config.toml
norm_place = "peri"
norm_eps = 1e-06
positions = "rope"
extras = ["capped logits"]
init = "orth"
init_std_o = 0.00392
lr_mult_o = 1.5
warmup_steps = 200
seq_len = 1024
Each number is 50 + 12 x the weight over its row's rms, rounded and kept within 0 to 99. Layers, rows and columns count from 0. The size before them is the row's rms in percent of the matrix's.

# k: layer 8 attention key, 448x448, rms 0.0381, rows 278-302, columns 320-383
# q: layer 8 attention query, 448x448, rms 0.0381, rows 279-302, columns 320-383
k278 120:44 64 48 40 58 35 42 11 64 46 45 60 38 47 50 51 79 64 70 40 39 61 59 74 44 65 63 58 48 52 44 44 56 46 45 46 39 51 52 37 37 45 07 56 59 48 42 44 79 50 77 21 70 59 56 56 43 44 68 41 52 53 49 57
q279 113:76 42 46 38 67 28 55 65 35 60 43 35 75 57 56 50 51 42 51 66 28 49 69 40 33 66 48 31 43 56 36 45 54 48 52 40 60 42 83 32 58 42 55 55 53 37 39 54 69 70 39 52 30 69 35 66 49 39 51 65 68 54 56 66
k279 110:53 54 62 37 38 59 47 50 39 25 42 42 38 66 42 75 34 59 55 55 70 66 47 51 37 34 37 34 77 64 41 45 55 58 34 60 44 50 54 35 43 27 44 45 34 65 36 67 36 57 59 61 48 54 51 64 25 58 51 67 39 57 78 61
q280 116:43 30 59 53 61 45 20 66 48 49 47 41 55 51 62 41 35 53 49 53 31 56 36 32 68 54 44 77 51 46 46 58 40 62 47 30 50 62 29 49 43 61 73 46 59 63 54 52 36 52 43 50 50 67 49 26 62 52 47 73 48 43 55 59
k280 111:41 65 64 52 55 55 42 50 64 61 42 51 57 59 45 66 32 43 52 59 48 56 53 54 54 66 55 44 51 30 62 53 46 54 41 51 45 47 77 36 40 84 62 25 40 56 65 66 63 48 55 37 49 41 44 41 43 45 51 57 61 39 51 51
q281 116:22 35 73 60 49 53 55 45 75 53 45 43 41 60 58 53 50 60 46 56 59 34 62 40 40 46 20 56 51 60 61 73 72 36 46 54 47 71 39 61 66 51 48 48 56 58 35 45 63 30 54 38 45 67 47 39 61 50 46 33 38 57 50 57
k281 119:50 50 63 56 38 57 45 33 61 56 47 35 46 54 80 44 31 57 53 41 42 34 39 51 70 51 85 55 33 46 50 55 51 43 47 42 54 61 54 44 67 32 55 55 78 55 42 41 63 67 50 34 54 47 54 41 84 45 41 28 52 42 47 57
q282 112:50 69 50 70 44 55 45 37 38 41 36 43 57 62 30 42 53 44 53 45 40 49 37 70 43 40 17 56 44 41 55 44 50 56 82 48 63 55 53 45 45 46 39 57 33 53 41 34 65 57 29 45 58 53 70 64 60 50 46 73 56 58 49 43
k282 113:59 38 27 44 74 62 35 43 41 48 51 71 35 47 50 49 50 33 46 49 36 64 45 70 65 35 76 37 38 62 28 30 51 62 70 51 50 45 26 59 45 76 56 42 28 43 56 62 63 39 21 54 70 71 54 49 51 42 55 63 46 51 39 53
q283 119:91 52 48 62 39 45 50 21 32 56 29 28 40 39 51 59 34 20 48 36 33 62 51 49 55 52 56 61 45 38 57 38 68 47 66 60 48 38 47 34 52 63 48 46 57 40 48 34 52 49 62 44 51 36 58 54 40 42 25 36 38 35 58 55
k283 116:48 46 44 69 58 78 39 51 57 45 45 40 51 50 44 52 50 70 58 40 45 55 66 42 78 47 31 47 53 65 72 72 47 47 72 69 41 80 67 16 37 59 43 53 60 48 30 46 56 47 82 58 60 51 51 55 44 48 46 40 42 44 39 64
q284 120:61 75 56 53 29 41 58 35 36 35 41 57 37 53 60 48 60 47 71 51 61 67 38 67 68 48 54 44 25 49 54 68 54 35 47 42 72 39 77 53 60 48 44 54 52 62 39 40 74 28 48 44 56 75 67 51 48 53 40 39 46 46 52 75
k284 118:40 42 63 63 55 43 50 47 69 51 59 38 36 62 39 54 62 67 51 51 38 57 65 55 46 38 40 69 50 63 46 51 60 38 73 49 47 58 55 65 50 50 74 47 40 49 64 40 64 57 47 36 50 64 58 57 72 35 40 51 50 49 44 35
q285 116:48 54 29 33 45 43 38 52 40 43 45 37 61 50 55 50 42 31 35 29 43 29 32 56 56 35 28 49 57 67 59 62 43 66 67 48 45 56 58 27 35 41 46 53 30 70 41 36 36 34 33 52 40 63 50 55 36 43 70 99 56 52 42 47
k285 119:49 61 54 52 38 44 62 64 56 50 48 59 72 59 53 28 24 56 37 67 64 31 61 65 54 45 67 67 60 39 68 49 48 34 79 33 41 69 48 33 27 45 35 39 31 53 43 62 52 59 42 79 62 54 56 46 33 66 54 78 52 44 46 69
q286 117:62 46 43 60 79 53 44 78 45 64 60 54 47 46 38 60 37 70 53 28 67 65 60 52 51 58 48 38 57 56 55 36 42 59 67 50 48 68 40 46 49 48 51 45 40 46 27 40 52 47 51 75 56 50 45 46 44 66 44 50 40 46 47 34
k286 114:34 53 44 55 48 28 60 46 40 68 54 53 50 63 60 52 55 69 64 56 39 60 43 49 48 64 57 20 43 65 43 46 66 52 68 42 54 55 37 13 42 39 45 55 53 37 25 25 56 44 63 35 75 29 52 52 36 60 42 76 72 35 63 60
q287 122:62 72 39 40 51 59 40 39 47 39 56 41 47 48 58 38 33 41 44 48 54 83 64 50 35 63 67 68 53 51 47 67 64 58 56 49 57 53 50 61 41 37 55 46 63 55 36 28 65 38 46 31 52 41 54 52 45 68 48 41 60 60 89 41
k287 119:44 41 43 48 60 55 55 46 84 77 51 24 72 82 57 43 57 49 59 55 54 49 50 44 50 47 33 18 44 72 57 68 48 58 61 57 44 45 56 58 26 36 54 81 56 38 61 29 55 46 48 49 51 36 69 42 56 45 66 72 44 66 65 64
q288 084:50 39 55 42 67 36 56 60 47 40 66 57 52 35 37 61 45 70 62 53 30 55 63 50 41 67 44 72 38 46 36 61 53 43 61 65 57 56 55 78 40 66 49 47 27 70 70 46 17 64 36 68 41 65 39 60 40 39 58 36 45 36 70 48
k288 080:40 52 47 45 53 32 68 24 30 55 43 34 66 62 58 47 40 38 31 14 52 34 74 50 78 57 47 80 44 56 36 55 47 32 46 45 18 73 43 46 29 42 52 42 38 50 65 49 45 56 30 62 61 43 52 59 36 34 68 32 54 38 48 43
q289 084:41 41 41 54 53 61 35 50 59 56 50 67 28 59 64 46 66 52 42 53 42 51 57 54 59 24 80 36 43 44 62 55 44 62 41 62 63 32 35 38 55 54 43 35 59 46 47 52 41 18 51 52 53 37 53 52 51 46 39 41 47 53 37 81
k289 084:68 65 45 48 38 35 27 61 67 59 28 55 49 41 48 50 48 42 58 63 53 59 61 56 42 66 58 34 40 53 52 35 52 57 62 62 64 51 49 40 64 58 57 51 58 49 39 49 39 61 53 43 56 56 71 55 38 51 59 66 62 71 47 53
q290 079:52 59 62 29 66 31 66 43 39 70 59 27 53 35 41 49 29 45 66 24 46 66 30 35 55 40 44 64 57 61 39 44 56 61 59 52 33 53 78 54 47 48 64 58 34 71 47 62 63 69 47 54 55 40 55 57 48 50 49 60 51 48 55 50
k290 078:50 61 50 56 40 60 41 48 61 38 38 61 65 66 66 51 50 51 46 40 44 38 64 54 37 41 52 73 43 72 35 54 35 61 70 50 41 54 40 43 38 57 33 58 59 43 55 66 39 46 50 60 49 46 66 48 65 52 59 38 29 44 56 43
q291 082:51 59 52 49 69 32 55 64 51 44 61 56 46 39 64 49 37 45 42 39 52 69 61 48 58 26 46 32 31 43 26 35 46 55 52 37 59 61 57 63 37 39 46 50 54 71 49 69 54 51 54 45 25 57 40 60 47 43 35 37 45 57 28 45
k291 072:46 38 55 61 38 58 46 39 46 52 62 57 47 66 46 53 78 49 55 41 25 54 53 42 47 33 38 81 70 33 44 69 28 34 53 52 49 57 55 38 48 36 52 56 50 18 48 51 58 45 52 50 60 33 36 50 69 63 58 55 47 37 85 46
q292 082:60 57 37 53 56 64 50 27 77 36 50 49 58 49 37 43 34 54 79 52 51 47 50 59 55 75 53 49 45 39 45 33 48 36 57 72 58 57 57 50 38 36 54 39 46 78 55 60 48 59 49 69 41 44 49 48 46 58 59 38 42 39 75 44
k292 091:25 68 51 53 21 48 51 56 35 40 49 38 51 50 61 36 37 32 41 27 29 48 59 38 55 53 38 59 46 78 56 66 62 57 54 58 39 65 36 55 78 41 42 37 61 55 61 71 50 53 48 40 39 63 56 50 56 62 63 38 59 46 53 46
q293 083:42 47 45 50 53 65 48 30 55 53 45 59 40 63 45 40 26 43 70 48 48 60 47 52 41 57 74 34 40 69 49 59 58 44 41 55 67 46 20 49 63 49 51 30 44 64 65 58 73 45 43 42 48 50 69 65 35 63 40 52 53 29 77 62
k293 081:34 64 37 39 53 45 52 50 62 50 47 65 40 43 66 51 72 67 58 46 56 66 53 52 47 70 65 51 51 40 27 43 36 87 41 35 44 49 59 44 67 54 45 54 53 34 54 69 35 36 48 20 37 71 44 63 53 46 54 23 56 31 54 43
q294 098:62 41 36 38 44 47 53 58 59 69 45 55 66 64 37 56 26 34 45 47 59 54 39 47 43 31 42 63 66 43 39 45 43 53 43 47 41 75 48 49 33 41 38 47 55 55 63 66 51 50 53 67 42 43 44 32 47 32 47 73 64 49 16 37
k294 090:53 43 62 47 47 52 72 52 46 47 64 58 38 48 45 53 46 68 51 56 47 49 44 34 49 55 61 30 48 34 45 52 56 37 52 52 52 49 49 62 49 43 48 37 67 50 56 56 57 37 74 59 55 53 43 65 53 62 44 70 36 32 47 44
q295 085:50 48 61 54 59 61 59 65 67 52 47 53 23 57 44 41 37 41 46 44 53 51 53 53 59 52 40 45 45 63 49 40 55 42 33 53 49 50 38 57 36 50 61 55 51 35 56 49 42 53 47 24 49 57 45 55 31 60 38 35 51 38 52 41
k295 092:45 45 41 34 52 56 35 43 38 68 43 70 55 37 46 74 47 62 29 48 65 50 40 54 56 55 45 43 40 60 59 39 54 53 56 53 41 42 61 47 46 38 51 22 38 51 51 66 55 53 38 48 53 36 58 45 30 63 42 71 47 59 57 57
q296 082:59 72 47 75 61 42 44 58 45 59 49 44 64 35 47 56 59 36 60 84 49 53 38 56 56 59 69 39 48 61 44 55 39 55 43 42 51 54 56 53 51 57 60 47 55 59 49 65 66 64 41 17 49 61 36 45 45 70 64 33 61 39 55 41
k296 090:43 55 44 47 44 49 40 46 56 47 51 35 76 40 49 54 44 61 35 46 40 57 60 45 55 54 40 43 49 73 54 45 45 52 53 47 30 66 39 36 62 44 48 33 57 48 67 50 27 29 58 36 44 52 55 42 53 58 46 38 51 33 47 31
q297 095:46 44 69 18 54 50 29 34 55 42 59 42 68 37 30 51 52 49 57 49 41 39 59 54 35 73 36 48 47 15 40 42 51 28 42 47 50 63 42 50 52 51 63 57 52 64 55 52 31 60 36 49 52 41 45 53 45 60 51 39 53 27 62 42
k297 084:37 49 34 59 41 50 59 64 43 45 60 57 48 54 68 39 49 29 55 58 38 44 44 48 67 65 25 41 44 61 34 41 40 33 29 49 30 48 51 43 65 56 47 35 70 65 37 37 57 39 26 40 78 39 64 69 41 42 39 40 53 53 50 40
q298 106:44 39 70 72 54 58 46 41 54 61 32 57 46 42 51 45 70 61 39 30 38 63 47 47 52 58 56 74 79 52 41 67 27 35 41 31 46 66 44 44 59 54 50 50 64 47 48 57 63 56 43 66 67 59 43 34 48 54 53 58 39 69 59 71
k298 104:41 44 46 53 49 43 65 32 34 56 76 71 55 48 24 47 65 48 34 62 58 44 72 31 52 37 50 55 44 44 59 30 69 33 60 60 40 60 52 57 69 31 51 27 46 36 49 69 41 51 62 59 31 42 46 66 38 62 42 49 49 57 54 72
q299 091:26 57 46 72 75 50 60 58 35 25 71 30 37 45 52 50 55 42 58 56 64 60 32 53 62 37 41 50 57 39 60 55 60 52 59 63 32 52 33 40 40 52 46 51 45 57 45 62 41 66 57 61 49 45 51 66 22 48 55 40 66 54 32 31
k299 097:38 52 37 46 54 44 37 51 53 50 25 49 58 58 16 39 35 33 48 44 52 41 47 61 58 56 36 36 49 44 55 45 59 46 40 45 49 42 62 45 68 61 45 43 33 55 59 46 69 34 43 52 60 66 50 38 56 41 49 52 71 48 76 46
q300 085:58 31 51 63 49 49 56 53 55 46 61 33 30 41 53 51 56 50 59 62 25 62 49 60 51 45 51 75 49 70 56 75 26 70 46 30 65 51 32 55 38 49 57 64 45 44 59 50 56 56 60 63 67 53 54 50 50 47 58 48 29 79 54 60
k300 092:36 42 59 44 25 37 41 32 52 48 61 49 47 40 62 66 41 50 25 65 68 46 54 47 50 58 50 43 65 53 67 62 65 54 54 58 31 63 53 45 60 40 43 54 50 38 36 69 41 44 47 49 41 59 67 56 38 39 62 60 50 49 58 65
q301 105:55 43 38 45 37 54 54 64 46 48 44 46 55 65 50 51 39 72 54 59 48 36 43 59 25 54 64 47 54 54 28 49 72 33 25 37 50 53 19 51 48 44 39 52 39 52 64 40 82 24 52 61 28 51 54 30 78 31 36 53 61 44 48 65
k301 113:62 34 49 66 45 55 66 46 51 67 39 40 76 54 54 45 37 41 45 31 81 54 52 42 63 26 46 55 49 36 33 46 47 61 68 42 42 57 60 51 45 15 41 69 57 47 55 67 28 42 67 60 57 44 50 71 54 46 48 42 54 68 53 45
q302 102:14 39 51 40 46 26 35 58 35 36 52 56 57 65 41 49 46 62 33 58 41 61 37 50 65 47 35 62 54 48 69 56 34 36 43 32 56 36 39 60 61 43 21 32 33 52 54 77 43 55 62 40 54 46 30 51 52 50 58 33 30 55 42 47
k302 105:73 52 52 53 69 36 43 62 51 68 27 16 49 53 55 50 61 54 61 17 56 40 50 54 38 69 51 52 43 53 60 68 55 54 36 40 67 41 47 35 44 63 58 59 48 45 44 27 37 34 54 50 37 37 41 57 35 60 58 41 60 50 58 90